Part of a small language model's weights: biases.
Each number is 128 + 24 x the weight over its row's rms, rounded and kept within 0 to 255. Layers, rows and columns count from 0. Numbers have three digits each. The size before them is the row's rms in percent of the matrix's.

# o: layer 3 attention output (transposed), 128x128, rms 0.0757, rows 38-73, columns 64-127
# v: layer 3 attention value, 128x128, rms 0.0949, rows 39-74, columns 64-127
# q: layer 3 attention query, 128x128, rms 0.056, rows 64-127, columns 64-127
# k: layer 3 attention key, 128x128, rms 0.0503, rows 64-127, columns 64-127
o38 114:133092102122129100110101161152125101134125153115090101119153155136154106119141141165134108121168105136126116134137142152119163144174133151107136109091111137107125177118111133117079088151095140
v39 104:127149161098082146110098149163118160175125133144123129107126139154100151105123124112122162113117122045114131127087141122125096144140122122140144094112122118143100135131156154131125101141099142
o39 110:118107121149134074163118149134123100122140122112127129138133082096126131142120110115152142124140139203132116153143094128106161109127139117124120119130154128139157140167101094119120084100122130
v40 103:130113166125134106151092103135119166135137136129136142096144154152190147153139141115136103106104127133123094134109151102115106113134100161122082131078117111129148110111089085163111140124141159
o40 118:130115140143118189100163130101125148148137128099149099173112083127105123068118148058115143162114103140140119123107110147155164133149104108127144160117138147133136136166134145126145104152110107
v41 103:120125115112069103130082160111085118104101141090133172159144142134149143113133143126137158141134110147080103130161120094137099116126162198083139112071119131167159085111143156125158084103127071
o41 105:143136128083163133121133092148160101142184148156142071110142089125109129170128108146128082152173136136156152141172168130148127127125134073170079121108107116091078133133096108137102142118126146
v42 123:152120103100134151136137081103109142138112103172107098051138104107145162143106136128160081137131109077062113125147122089149118132129090057140143109168145108116137127142088083132116155116123154
o42 119:121111122168108121121117155094151151136121136130163132099085144134117100123142136088117150125149136151129123106073093103082177134119143198134110123118163141121109121112171155122151148146132122
v43 113:117128132110132085162152075135143109139138167167078126099120132114114126145147133105126146129111121084126133128124126179076057139158077066131110161139148136125100126102144113150124149122155149
o43 105:136116119138118150119131108114115158101125144119180143166109138109114119127106156092106110128117053161133116126097114136158133137104142167109128096127125115097131120154119115104160112114076111
v44 105:145159128155161133139180165089194110120144059185112126105128083154132131146129139136108126143124158110120062119111127131155121124100142148125122111108121128100105118118113150149115154129144124
o44 109:153084130163108130093096151106089125116129140101118112132102167135139121137114156166156133140145133121111154110148137171124123144139098153137144121129113159123158141141128104057119079137088117
v45 125:142121093125121103130089108184122153168135105167104109091153111131163145106099145085122108133123120184125159140154156087133150127077102111099115159128136125101172164149112090129102124146068099
o45 109:131145152145126157101145128129158133150087116134140121115132123155081099142135102160120155140093139110125090120051075107092128123127142174150124118131151144166108111091123143124180170136167093
v46 103:136159115079126118102089122110135102089139132162129105117123145157079110104126117136114145158144119129127165108125102127088097140149164165139121110205140130098118140152129128126147155139148127
o46 119:103134131174108124164151132129128148111114121128112118145147116122101145117112140093137102171125125136121136117163162127165131095116133120109101128163109132152115163097132125146085124120103152
v47 128:129119096119125165126103099133083128108072136107141131116133136126111111134108155165140101156174123084101114139120081154121128121141143162120172139108145129115127094161152136113121071082158148
o47 122:106136114113137073143135153148155128114179137124134100095110132127137146108102129088141148118132149113132103136114140109137149125137150097123059126113111114113149114096136082153114144120109146
v48 119:106124099149104100144121120120131086106109165113138172172118153092116135088135128131122116136103147107095142132136089118098136139128153113136126090081145120167091124099134147111129130134104153
o48 121:134139127113158117139108106135104099189160145138145111152095110118153155149113093143099119127171135129140136113133145087151104126143103111123146154129110105097122156109110138163110096154173128
v49 115:160127137138180109116105132142132144087168095110103126145149135095067089066140121120113187142112114124125162119100176125115134142100097103124112114124114129119119136151131097092137115131099133
o49 118:082140111097064161135116108110153143158074115090117154130123139118162143171086120121098133126077131123156144106132098133139105104149111130136139123118169149150144109112093135173128145107143109
v50 114:113129179105116093139067118129127124155167109113121119143138121111146103103125092122150111102106169122186150132127144081136188138090110112137131147150110122096121130090110102152133133143094135
o50 118:163144129130141174096151077111147165121117115139098177125136100119100137147134111128110137149115115152108114085124129107129125116167077161113090126111163126160152116150142187114134182152146124
v51 114:130109097147145097131112059140114160136125131165165132180165176154141126123150119121137128170120103162122137142106101105086161119103138159128091141170139113105141106123100097138097182091142141
o51 109:114141154120108177169156137130138138137126109097097121151119062136157167103102133155094136134112171107138087109103149104127127129150091106156167127139117136144144108098138142168155072147126131
v52 128:132156182140121121109129125165171105088151105153134120105111127117096140104113127082128204104093127071170107113157119159109152126139098161125119108139147132127112115112175147148133145117130131
o52 115:118075100142145126122108145102106132171137130102132152131140151148112098159135143162137090127113134161121145106118106155127091107119172137140171143111130116120159154143109107084114140125086134
v53 119:132132206097102125120128119054140134134109138139185096126119126138136139131135138142108181140131179167139144118151124108116091112109144138094187107116126110131121113115159142136168131114113155
o53 117:124130129155196134161099128129144120097140117125041133124136101108140131140144159097133091112133130092102122155166156146094167152163071141154105123146105145118148154125097154115091095113138148
v54 091:095117197110147105156091111122142087117091134125142148137106157136164095140145118110109108160133123108113145144111099142117153126138119139148111092178127148135145133116129125159117174122136156
o54 081:116128113122105154101154123148132142154163135097116153163153081127105167102105143132129106142134122155116090104125148121170080130163116133106160161125124108101123112119149101121116115159111142
v55 096:159110154133112122097094159111087090100149116100146095124124095081137120091120108106135154112111138132155126134098115072168114117092167132142157120158123148159142136140188110113135133140122131
o55 096:118142102127129103124100155165156090143122130120106149108161169149141095124146116153134107104129103147112124125131147103136121141162122131107144109122135116077117155134123214134090160107158113
v56 132:150112105120109156132125101117117137125162113150103125126109155140116157102096145119146138175150166099138119131138117110145108125120079104100124113167136125098119107148136129129096126110183145
o56 119:109109111151108095136114125102162157147129142123158133094100125116153089115165124138131182134123075117146116117085129116134175149111143141181149131123122135126150116107123125136154132113087124
v57 124:188120067151130137127123109156126160136157131159127134137155126126132154131137096110176123175126092167130112125149141094123137130114115112129158117140118111092130129152086073142095153123167083
o57 125:118140155081060173122167125118144158123052129095124117130083096130091122106155160152123124142086155092146121106084110105134159125110136152157115133125159150156111127104126186125124122161113137
v58 128:158138116113119125088150122141151168152087123130150099135131123147179193114142109112120110106145100167091104110158144120140118126087112110115161093103115138123123133104131122131123134143096076
o58 135:146137121114103132181135141152109120121143122129125128144111084139086115102158109149147103150120161121125124108118094130093162154118141135158106157155150125143097152138126140094115097099146094
v59 103:098136181145113159128206101123149115117127137151159110124113152134135150144120118113119117150116163144157121134159126232156116117136133091095083144144114124120135139070139155119141123119155143
o59 110:114118124139183091163109163131098128122141110157103144143143146139131107110163100161148121141114095089151143157114124128128149148145112143097200143137106131114115106182140092125126102109103122
v60 107:175114143166123118105175140189158151140130179140112123152108158133105152135128133090132117120096125120118079135167130144112125132091095110121137143152128145161162134067153112135128106146163132
o60 104:144121113070126137163130161138118120124144137166154115126141129144117138165166107180110116122103143142170142129111103153117107122101131149141146107116137118101090090172131127068169164126081103
v61 119:138123151116120122106128131146132114181093068144125127126148130114125166148127140114111130109140116141127083139093134097154116123136126149127132179092139118123168120108150107124109097153107070
o61 119:124121154146138109156112148143139103096176138150152083095117129131144110141118153127147108099132164144089140132160082142080151118157107125127113121162101153138085141159143128113187130086169077
v62 108:119126125111115140156123132137125109150168199156091133108130137139128136136121154104129159145123089073127126097167140146123119142150058096118130162096131135153139141116148132132119096163161112
o62 121:143125135128147105143141094122115155127136159138218136148115126121090118134103127148136130126121047188132147148112139132156132095060208115133111109125130116109119127172111127146138132128120096
v63 131:139152154166107096133149109105140108096140136083144155139148122088148126097126172133111187118141098118110137122153132120088144120159119131122156168086146114130098081095157144115144144155147086
o63 117:131124123105188133146119096120127163121124126116134134106134124148120149175101133110137088080129174136122161108109153134131082133084148120160125126098098144097148125135118134139102108110146135
q64 131:117125162122153161101139111151150134138109121136100120122121103118138102101131199151111126117092126117124094109117056108135123161086117129128198137113121116135130152136106087149133125139110107
k64 110:102141145139130136141128099100150117073113125135170119156117111122137131124105123120120121164120120138161135107112097088096119151105146153118125067158110189140135134140121173137107139136101111
q65 140:139126130118129148099129106147130126097116151119143117086147137142097116169119102133124153158167117138135121123129158150091150155168138146124159088117079136105096135079114135140143168119131186
k65 138:077126112147111132128160154144127139103090133112116169105174075130117133154129143132179130156144151107116148134135122131113113152115122108104090137123112175123112114109141077188094131102137109
q66 108:120138127089145132066108136155120136122109116136107120155102139127115134143099139131136163130118174137126110089169105098114096127137142155127112142104104114110137110135122159131144122099093092
k66 107:174102146128155149116169152130123124129129167156161099128099131123128121163100107099081135127165092142126109144120106153121176156109086100089169131126151116098126121101106137133107146137102122
q67 129:150122106106119151109130094105114127173105118117144128125151123139160135104129145142110144129088090083142128160134104156146127128114192069141135120136054152126110148113106163108129104160160134
k67 141:157110122126093118151147123044137124175129100125180130135148117159133113096134156128175124115113137126150102128124172114140108153129083120108139123112160143164113075158122094083117114185100129
q68 115:108127125121133162095135087134135127111125142109141139122149103097140112183163210151136122104109143147132149146127138125099138137126173141139166127131113151126151162059127120127089134101130143
k68 118:094156113144125081150134150138135134121136137132141128144115128112080109167152091117129080113125110122146147096122188151093132102128149151144100129113181150142135115094111080134157173111141147
q69 106:140117133149134082172119125113115192160175137128134123118109093149096124125128106118118105075132160154155132157131194133113153114184095098150173123108112121104113121153136117132116123118133163
k69 109:099131167097115137130139159170153108084130143133061116151155129148111120104137155127140119172165152137096162136134139132135121161116187128119115145069125085157105126122128163129156117129120130
q70 106:082083113149155082075139097161125158087132132137147103128150106152104130120124143105144115145221139105106099115112088164080147151114157158124120127121106139149118141122147095130178146107177140
k70 116:133099138129123123116113112163111148115144147138149133140130123130162113112100158163110131094173129145142125111134158135083084189108142136169162101111114128139135121118118120144088143116108160
q71 121:154141145138184120133157115121144123126119096145106111105148148138129126141104088148127135107145111131132153166143084107126140116090130105076163093157046147128117131087110112131104139093127135
k71 149:145159097115108127142113160134126125135106148132138153155126089092150136125149109140156121141098109118139088083117162128139130154142121098126100163102167137139141146134129135103138051157146117
q72 095:181152110126133109104116128165121128184111092109117146098108140120145099104080159123135125112084127109139078111134118093183123143166128100107110116139095130118125142149130093128126055138145135
k72 098:135133116128153140129138115134130130124139144111124069138097106139111130131149097132179113159127150150139109132147134114113158118129134121107148085141137106142119126098166189131091125116152119
q73 124:165155151121116114159153132115124172154156135166083123138145143103107145133143141122129107097111145120097106149141133098115132125141136113116102132137142101130152138126112093121134119162132120
k73 139:152139100102153112104136081136147098127094138093125110155090128186163122118133135125053158127130145108122112129128092129146117152120129130168132133132108045127110139103135145112139111155136140
q74 124:122100109102084119108148123114082119106133145124126136121140102124108156077133145136112099157141111097100113145164146090125147128133141134089115138152150135134138189141129123141128200111129120
k74 130:069099137155126131115116133147123134103115124108155152129132127151105123157174147127110146159118126120146141109131149139117113153081093140131151084157115154147146128061117187144084165172114100
q75 128:125144174137142155173148064104137113179116070121107081167122104132122142153150149115140086125097124152123153120106102111125122106106080127114172155191098163132148076131136182117109101134140097
k75 125:166150137098140130115107151092136132127150142106128158131073180128093115119093084150115132131079101123140090111103142113168142088123155093131098139155151098173148136133145111111178133156137135
q76 102:178099124107101135101118158127103111125100166145119141106116137118188159128144153131128130163138129120111134124119112103111117142124094140084098150121137161152191138170124130152138164128116136
k76 126:086130118163138131130103133112126105154124108119153110134135106154108121145097095129178122104121086125139123137154134110145119124132141125148158134150204181108110133112160130114098064107126087
q77 092:130136112133151128111098120116104140130118101120114122108157114137167110143157125179138131107125095144095094141110121165145147136139113111162097158162132104115132117102139113154153110155156107
k77 130:105129115140098129158111139131132132121127142145142125160127156134154090079122101119118111143162173130127111077108110123151129151155143128165162136148101121126131126154140102114133126139150118
q78 121:094157165108143130113116130118174173132098151156130124132142116113102145148148123106127150140103150125125099124137150140149101134118131097227133149106149126131130102086140140103111122146159125
k78 117:132123153116113123145159164104160159141134119137094139133110128113124162114162117121088082152146147123139131149122130151114158185141080136156104098118144129107118094153158083140164123178115151
q79 107:089068104131174123106118127131137136127101102140110133153113138131107160154132135140147133169131145169129152120120141127086096123118138156110142125124109149142134153105139150113139151077127085
k79 115:111130124107106130102137153153140123097120101120134159112102103118135150154124104147156142125110153091145149146130157123102129111170080118103106140101173141108141083124140097091149150120108144
q80 119:157106136087116111061103179133090139105105129112091144096102130115088148142143114177145132096106093068096157099166141141125114104143153123153076105110128122135114130110092129130165121131143129
k80 125:116102102137118128123146121093126142118144147128129122140162149081109105149089157138113086182126163132154135118107136129145151137133069087081154124140159114128162093117171087075100154160107128
q81 122:145143111147126103139138145164139104097102108126138158143138161084126108104137160150134144108101119139091096099129100146162120122134127128159092143133149139136181146105155097117138129139140119
k81 122:144075137125152144091120128121136146138120122106140087160112157141119146148129093130103106085094163134115179146116123116129134123168122201149134137143108088128129075085136126134141147141129095
q82 116:142153139104159107097127112107086132089127162171147132148100134131154168120122120130159154114157100125157136162133118085159126127138173115119131142104121135084153143144115147115154091153142120
k82 103:142151141143141129134104131118150084106111125143140114145139101141169088101156118105113124174121120135124142142165183157145098157134156054133121130132094122156098111131120095096134124117153114
q83 104:155113117143108148119107158152163164049120122129166116095167168114137126140088149131137151148116136099094099150117115138103125122127106127160113095133113125114135134113086104120112134169140170
k83 109:109100133113134152186119105104137148152132156113186129118080109144116147122143107116110096106114150106139130149135145106134189147089114120128114114140150121126158121175128143108124077120158123
q84 114:126105132143112150151129112133133136109114074155142090132147110163144075131100139131118127169123120123129082139110127068100063124118163159138123099106083144153128146175118152108114129145133076
k84 113:145139163122135117141131122128132113107142136135130159067092157156132102145112124087188186121173104137129112154146130139134130081139114112125147096133126165124105120125139182159098082134119168
q85 107:132122050161101173153163124101131058081102152135140123135155108086170128142132140142123130116114147158128130156137127116139117107149096128119158096120171144093119139147067152101107176150101143
k85 116:099136118143109128138131114119132125108099114098173139118143133124121120102139153103128127166041141113131141125108135124174078088132142083120124168149150128150157079099105123134122118122131165
q86 106:161110121120124130126154132105118079119151128101131163113141169159140149159138109167122096121112120118117141123137124145136122134109110136117078151134152107132197125106145126144095178094144166
k86 108:077098100174132108139133151136130097156148090139148102124129142128097141115122109150106119094143097107123147093110122149143146159177123166138111141162090111150110105143152119134120127107111078
q87 076:103113139125127109180134062160098105190079103118095115100159103140113141121140136091142109138138190136133114135111087133132098150136114120091123150127145144124166123142114114104127105087160138
k87 082:115116112132128127139178141109135163113159113144112120127156095181135109102078110144135131107116056136150129159124095104113147109114101114152152092117095122160106127125125157133141089220139111
q88 104:111114141140100130083118075127093125153108138089152121132163128083146142115155138137094112077120156149125101159113154137109123124117153082177157111126114114116154130114146119129144161163142120
k88 113:120092142164102094183140169106113171100100094133131115115135128148102133114108126103085130171130114140128136112080099163103133153132074155129135098162139131157146113118153150163153127142116156
q89 107:151136136145112108103136126095124123089134134128148134151125133089094096167163100137160133101153123147135149147165104101171150134122150152151145162158148137057153123139106124161141104130094110
k89 117:111157141080167133076120159114137130110141145161114125165144144121090135109111104102086106158137130098107152165131188142122137055149152142128131110109080089173114157096110097107154138096165108
q90 112:142129114117135158096149094122125110139122133132152129147142131172126144159098128133098163150125120122190152173107185125156122154115181138103179117121111148113103126103131159113136177084142150
k90 143:117116133142114109102109167146111099123147137124121155103128097149126143126184164145148122169099152109166149127151179137125120113112162048118120117157129133168139118098138073082114139104120139
q91 124:157130154166152094170117110182157098106132144113105137154118153145126150117139105187127104124104124161092125127117152124133142105146127126168135126111149119155136155144136121149143137175138106
k91 136:132132130138116115136087135177080160101120135133120118167121144150150136124110157103135085122157176128139118127122121122147127159146162142109113178094130105179140118157128085085100103127160078
q92 111:116147124144126189127132161147160056126113116108139116142144130100101123154144127140116154116109144140143108159134128121097129129089151124132138168155150125155102124090127105128094172115120141
k92 120:118136086133123134140147143134109183105083074142144166058114144101091130162188128121123132163095139148130142139146121109146136100151161122104088109156151172105137137095124109132154157119107187
q93 094:149135117176142108143140134133104147142079138161109105097167160149085122136161120107131105086077123088120116109119152125106150130111090109058154142131167122122123124138103135136127124149144149
k93 114:135120148103109118117135119145138147110134136116135124101131162137133164093134147182099123160155133124173113127143125115110135127126110141127151087126128115143152186113128147065108132135093147
q94 101:092149178168153121125140131116147127093124143113109138117116160156092134145177133151104126161152119121134145143142104159135156158106135206124135112095104128111132138099155122106144168071076160
k94 103:122072141190122118126131177140103073122136130154122145087174111121130158111140134175140117123169140118117200093123143130098114168121114109079139146125136087138116189116086106156151132100115115
q95 082:141139100121141120119135111100159146083133072100159149123093145142168126135126120119124119112097066108148165154154138144182138118109124120137121143154152127112093128143112129137116144160122147
k95 105:128109111141106140126101135108133062138105136118169136127142121131147146151145128127147134150126135094133097147128137135133107112162140164076132126137134117095130148146117152129152104149131148
q96 142:151129104163143083157121164128093082137118115110140105124111107084127159113147110108147116092093140127129168087165120150149163117124074122094105162175127128140099118102136163116145092098131125
k96 114:123112114109128131117129194125097157136090140152162111128165179106080143125110126158096106112091130112126127144148131087140134176080160089112125142121104086129145141072117127105106182120144123
q97 110:115089112115129122119123122152105115072133148123129101160093087163164140139116129063109135142133110139128101152132173095127135128109164090110176172123123155149183152136135120144143150115136087
k97 107:144159114099104124079147120129117132109107142139119133087133127114113126152110130087139150114160147142118110176096130137146099099136074170128111121109123166130093101093130141094123168175108189
q98 117:123120113127131160131132144114129074106095148133089068136092116178117118161125111145155121155150092140103112162127123105057156173170114148065125136131110145121098152109093148094115149139109121
k98 128:113105096152103119154132120120091126130129122106168173118152140120127104121111154148144144181144158101136127096117156165155105146107123072106115121130153165122158136115148108146127096127140138
q99 098:109093082147097136075131116089124174139141121118162114121161100148095150125135066140122110117123174117123114140107130146110123151171104149101110136151137139129123133146126095109119136131156154
k99 099:135136129124119139143124129124121146097138130131137148071119134107111109114153110153087137123099152087104156071137111124111097125097060132169149121141155118137165138104134154123133171110115084
q100 117:120125122092144142087097095080155134125116127123133139130147093103159128126160121164110136152104108069133142131182148106140117139103105121126129127137095101138130093110114136126099148129126169
k100 124:086117076128084121200164134121168149153134116167153142117146124116113111122126135133142123101140141137134104146109145112108148125147145108133136068099130138123140077120156108111145106155151148
q101 086:136111147138107131129147174107124162080145112146127108114143116144160137108148124114134109150130157146134149128171127117154100135148087110102135117096133128130121120142125113133103117127106168
k101 089:098139132091155126128122188118147109099116135114125126158143142089130131148110081141142134123132113110127121104136115109126114101125103123123162163105120129123095167129117163176098102117106112
q102 114:146141096133108149133107145158104125114127164132156124118149120133123123128135180147153135123027127116130122146130147156143141116149126106187151153111157117131121172111112132146099107142156143
k102 124:116150175142125114111129085132147139153096144155122126192061174144114139147157145098111107173146150128138143133132107127083164092172132185113147136120114143174111131142130142095104158100109126
q103 101:141111132138083162136112123126169125083114117087157100162165099126131101104113108086132122118135156150122101135120156129100123108148110069110108077152095133146101117158116177123089106168133098
k103 116:145170155127127131153153118096093124139137110133126124067126117137165143129142113113096140107125114113092119147133094143171088123129165117134085132147153200107191117118135123197119113159152116
q104 079:131122117161154106077154151152125219080114142132160090146153139141118128151147160161141134107159087102099134160147143127118164142099134112109181111140107151114145113113107121100167129133131183
k104 089:156095120084089104127152121118117152125114164125175146089102105125116137149121113134113147124130148119127132137137149152084131115109136159087127186106163138166154159117126128129132172128146142
q105 105:125109090126125143122131098108127104147161123151111114106124126118195112125108129033125170136157088140156116152095141159151132127117180132144129129098111143127142103187115138128121116089149130
k105 124:094175121130099153111133087116132096171149162140152094119181124131135098140109150116129145130131109145112135149102160137143123108107180083172154112131106151125103101157103129141089139166147164
q106 117:117130120123127134144109129116132120184112104184097185124110126109130119091132148152134122161169089125137135134138134183116105124119114155150101087088115160141156098149136091113122178097098120
k106 125:137143143144121125093116096179153143127139147091071127128156146132116128111145162134198144066135107135117146121103111105137137086198132138128112100144178162101126142137128164118140111156143152
q107 099:111123133124123137126108141147101154137083116126112161107123128186122168120143095144128164092160135119107149109076120150147175129148157151133105108109161142118129141126122162119152124129158125
k107 133:115137104150097131134102116139170128100109120128179097137147104126141113099149155122125078159107134086115169113118077119140165158113122102114133201149109130139155126101126117111112137134139102
q108 110:121134112094127088116133108139148182060132123107123159128101120132119142110154094117125148101166145125116161121122130108177127136140115147194098149111156127123134126092135114134140150136127144
k108 113:124107150108127139142123145117117160117148104116103117142143158155122123130170130097138085101138123121078141113140151152152150192130127170129106166108100070139085132153135110088095145111139122
q109 118:125103098156114115156131156123153103121143097147167093163112105109144175117119112105098092133099150138107086121118126132112144116157109093153120144109124098154084117122149176144146140120203147
k109 102:125110147125123127122107167132104162157123152151146161112094129129128138081086136165105165064083148126141145156120128132172125190118103151138145119112112089165104164160119095149095157159100148
q110 135:108113144130148128148100115111123141109191110124111090139095161090115148142174158113129086096142161132105187121128148123158120151116096100119121186148177117105173126131121133159166117122122112
k110 126:100124115121143113115132152145125157119141090092137137088130187123083134128102094138082123094114096092136135062126091110120130177091087121128133143143119044096113119091127119135153158132115124
q111 097:139151142091155058111153161101156188136168165162106132147134134133157164142088123158175088107192122121151153129134145108137130109140136128111100124136132127134131128103155077144126150118103141
k111 101:113117129089143137139096138161162084104141126115106132108101123088148111129117126128115105147148119110140117113096125151095110111087105102167137148064131121150126132116123132106118106137157114
q112 101:151119137143139101104129084158134125142115111075122137139112115117079124144137142142142143143116131094108140093152124110115130128137102151123098150107147120160118159136107116164162098118139153
k112 097:132121126112121144122137176119127105142105155103101124109158157120126116167084120152159107076141152141140104156111112115125116093147124179088130138076142121077079136104159130143092179117106136
q113 073:117136090148158094163094107176145108110139118139105152119148130137142135159121128111146122111098146150100104101121174146102095106161148147146130144097130126120121138119134105126138188093155128
k113 089:117098168146132111113133134140128150076109161123121145100129147153100128084128153125150125081144163105133154128110127103130187144178104172083145132130097094160109133120153163106102074139109108
q114 142:133099113116194151154104131147114111085102143145113109132131063187126125113133142102127109131137147154142126157105121132125121141118209113148155165109132143146132120119118119115131122151128144
k114 169:115135131154111124142118105087161148124121118114179116108154072142117121074108159112116109155111108126133123099127179135111115145137126100157145138111084159127131095153136119189138095131136168
q115 119:123097146120099123157117124123142108140098151174103132109139102163146107101111161098119127134161062168115124115119089171145113144129169109120116117127114129132136110173164157139124133165101113
k115 119:148161168164163132097122082112165131149127113101118109152113107125141125104092144139140116177157098147140124116141124137090109149093139136178126171137131153120138133156127146130132132115105180
q116 109:140081089152122090150143135114142091147143088150142116095120114146141103133134142168129091087120138106120158114107089101127151113138130110076120135198123104156106100136123125147163105151099165
k116 119:116146113140136138179123126065140148130119119118159107145145150164128139123122125155147127129096155141134109104142155114097111140099150098097139192127111109146166143105137158070152126100133079
q117 124:145106109114103152123136128090111116150136173100143120093168109139120128194133132150123130117121141111152122159138171129101127143136135142090163096070132153101125123125093088127106160104127182
k117 123:153141130096124139149159124174110167129131104100113125108128112162102131139141152157120155132127172121124189143101144156111142101100127158110122084098131129153114114078116123078142160104102198
q118 097:132121164144093154161114156147146208091132130159117089089147137147081086146126128082142141107149146139128096119132140134102131126176107109099176113138101125120073130133121135111127116146140133
k118 093:120146111110146113169126141139160127150115137117090193117125124138125105114104094138115171153144154082095103130155100126122125158087132058106115187159085113122131136097160144152141068098142155
q119 129:118126136098173104109124114130113149126117129149059133079101087142121100150127163098132097153151137132121142143157139134115151101137082091103099141151122127154116110089149098107135102074143185
k119 111:136097116142145148122138141154116145128138125129145161155149157151140123098121133184115119119112117141103141143144162192091094143136152109133120115139117109112081124160170140138135164146146116
q120 115:099118119147125097125123165080179168156154132121137111117119111119084125114135102080102126108136095125118102121121109142109130144093151127163168177129118104131087129079106127146089081110138100
k120 114:131170135122143144143140138107152112096106137148102160151100073110168143113126127135102143132133095142154118108143151081129113204122137133152089170128110166106101171136131111146136135122104168
q121 117:124102168130113144143110116132156115197163142093162116157144112105110114143135128115130122149107117151084099087139156108147120136123116118131138114157144124109146159107161134144135138106140059
k121 107:171153126127142122116110146110119116142121102122103129147110144162131137180139107118127169138123132139116107090107127125102157139117146134162164109105098179105148159070117151126133160195124127
q122 109:135098146129103097163123118118070180149124133170105110122142124129132148089132135107127097118090163096133125164131150114146126136089152098168108146103105115149092109095102134143166094113173133
k122 127:133127138096122135099110146140130193127125153116121127156155111162126143131085106157112135105118155140092106170145156124093132178154086123104132097094113138131126157175109116118128127142108157
q123 126:108123130135122140109117107064113127158117104117146138144083124114174126117116140153084089152134111113159120150128153135151098138136080103111159125115123143110119124138123122130117144133128117
k123 130:110150080153075174122107165155156103150116119125147109139115145101139117134147155115175131155124128116115118154104107095112108099122155121162105150131164186117126088133132144136159155198123123
q124 109:188160111128133109140109128176126108108160155120134143128145175092143124102139167140127166081070156118152119136089143128122135120166084064131131143149133113144138160152145107130146101124140113
k124 126:125085125122145153107106125106105127159116127145152084094140148165124141117156130123085109120117134126143089141140112113135145165124148136095122094132119106162124117075125189125140117104133158
q125 136:102091130144149143118077077186118141115096118141106111150113103168144126133092165104130145130150127150148145166121135168092101131169098134117126074108116120162109120091099152144136118136108157
k125 137:108143141141114122098115156151125135126137127121092173094135147145146111123111133117171153106137138127125109175126127118108145102108122105110124127071154134113136116148135135149117071162112138
q126 113:140145155133154125188142125168178100118151144129131093126112139172113110138094092116122120121135121148120105121139125137150182134164144114136116104093140133150108137106161118133120131088110136
k126 120:109108123118109117126124170177132063112135168147138115145131099080131138123117132127130110125151151154123097096103123143143146202150169157163095141075086069115092125123114111180115124118122109
q127 129:131109126149114114121137108082169112144121124113116128184124145100113146136091096168114130130144106155153154141137123090127109172099142192099146097128129129130188111111105149132071107135099164
k127 120:116120145163133148077139157119112111155125133104135147119155123079101103120100107144111140121099106106133108094112139119123128172134112144147138144106131107122140130136129103150132164069119152
v64 063:092150141094133132104104124128091116143087127150105180107173082136137156142123128121136141140081123147104128113114129109167129132137110131141134116106113113146091107165108131118089131119102071
o64 066:143138102162106104143144141112161156157158100100174083115136151109139106147125141126125131133177105126099096111151132145134138116097088101144090112163115160107188139129118149129133138116134173
v65 087:113117139124103115127141189112090087111140091140114168151127101115132118147155163107100135121112088147092087141140128139139132129111089144164133223139151148096146135102134106134122125137148114
o65 091:161174160127140186119102113138162128140135158123137043116176168130141125125090117183150161116137101106087139097155097151160103119114151116124103102133122114126073122110091144097143137113108154
v66 089:156131089145147199173167140127162128145152126103094143136102145135098067134117148141116134121125163128117113127135145152164119117112077151111141134105094132157123165110154136136147142076124104
o66 094:121109119121115130133131098120122121172097112108167161126141189112125144130145117132096115112110130093165172127136132178146136120132097128136120071159133116110098123120110130192143091165105101
v67 085:137121126120154066184143137162159129145067082157129150121119178128124151150127149159104141123104126103138139111088163114132117127145135129162126069084099131171127082118115129143111133080140131
o67 096:132087124098102147073105087096071124122133159135134121130108117131124157112125135102131133130167122100116135114134114141192129120133156133095075138160180135158121119179121138152202112154106089
v68 073:125140123156163137187117138164103182119128137183120105099108151139152133142135164123121144116102137153136125103129104114089136142149150148133121112139120144114085101102123132103122129119191154
o68 076:157116129139111127097160146106087129085125137122130077120128129092131132113129139146155117095084137127085137123179143109153132114111184112114111136121179142140087123146122114146148109142135136
v69 092:155153147147124114128135123097161086130088138128142145124129115130089160114110096124121121136099131182096101124141105107143101126124151130125116161108138131106160108064096139137135112096159122
o69 100:112128160110121127122150137089133136150144171176098113116125151103132150171147125135135126150163110113119163101131115105143120141106116150130164116104124109107148143117113154079154142124112159
v70 080:101138124108106160094109143150161088094111164114136134127093126130140117088129135111149142156215177123134148114160128135098133145173140125151125159166120133134131149118152148108128116129144136
o70 081:150133107166136091151165116127120143086126110129120173150126128117146125115124150113118107107121120085128158154092149112135157113107136141126129123168133126156166163082118163171130157112136151
v71 073:127108119138084120118161109129133084146123149139150132148123138165191175091160132084129121128110117144155139091123138153119150119116095101128098115120109140118149160123120074116090112110154109
o71 066:120124122075161153107132107132129122106135116106142111131106120177128113116084105155135119121181109107105111175091126115122104153104156110154118152120125117137134125081151144160176183075110113
v72 075:112153169116134130114108149171125134145153139138115134142143086130140131141179138136101135129090133123084108113066152140138143130098101076140127130134112125160133098087096158140145111133151111
o72 070:168144133140156107119148125137129103092121132154130087126133146124149175090075142112153127102140166134102161137132085162148093100144096131109131116123137109111112113144151141109132141111151155
v73 081:137125129149114123099081083122102151134075113097144111114116127124131144165125124172132131096131138066093151131131158145141127131094165118130128185141134145125105135151162123139139135148104090
o73 090:121122099110143120171148155165120175108124105163113163108142122137124073120133110068106141098121105149161052110103111125113157109134109108105169141128144125154109123106142110127108100152091148
v74 071:121112132114143133128160135090158149114190124141115138159145148133116121140145097135123099119109118163125083134109143093104087131126130111135109124143141108106144106133139164153154101102115175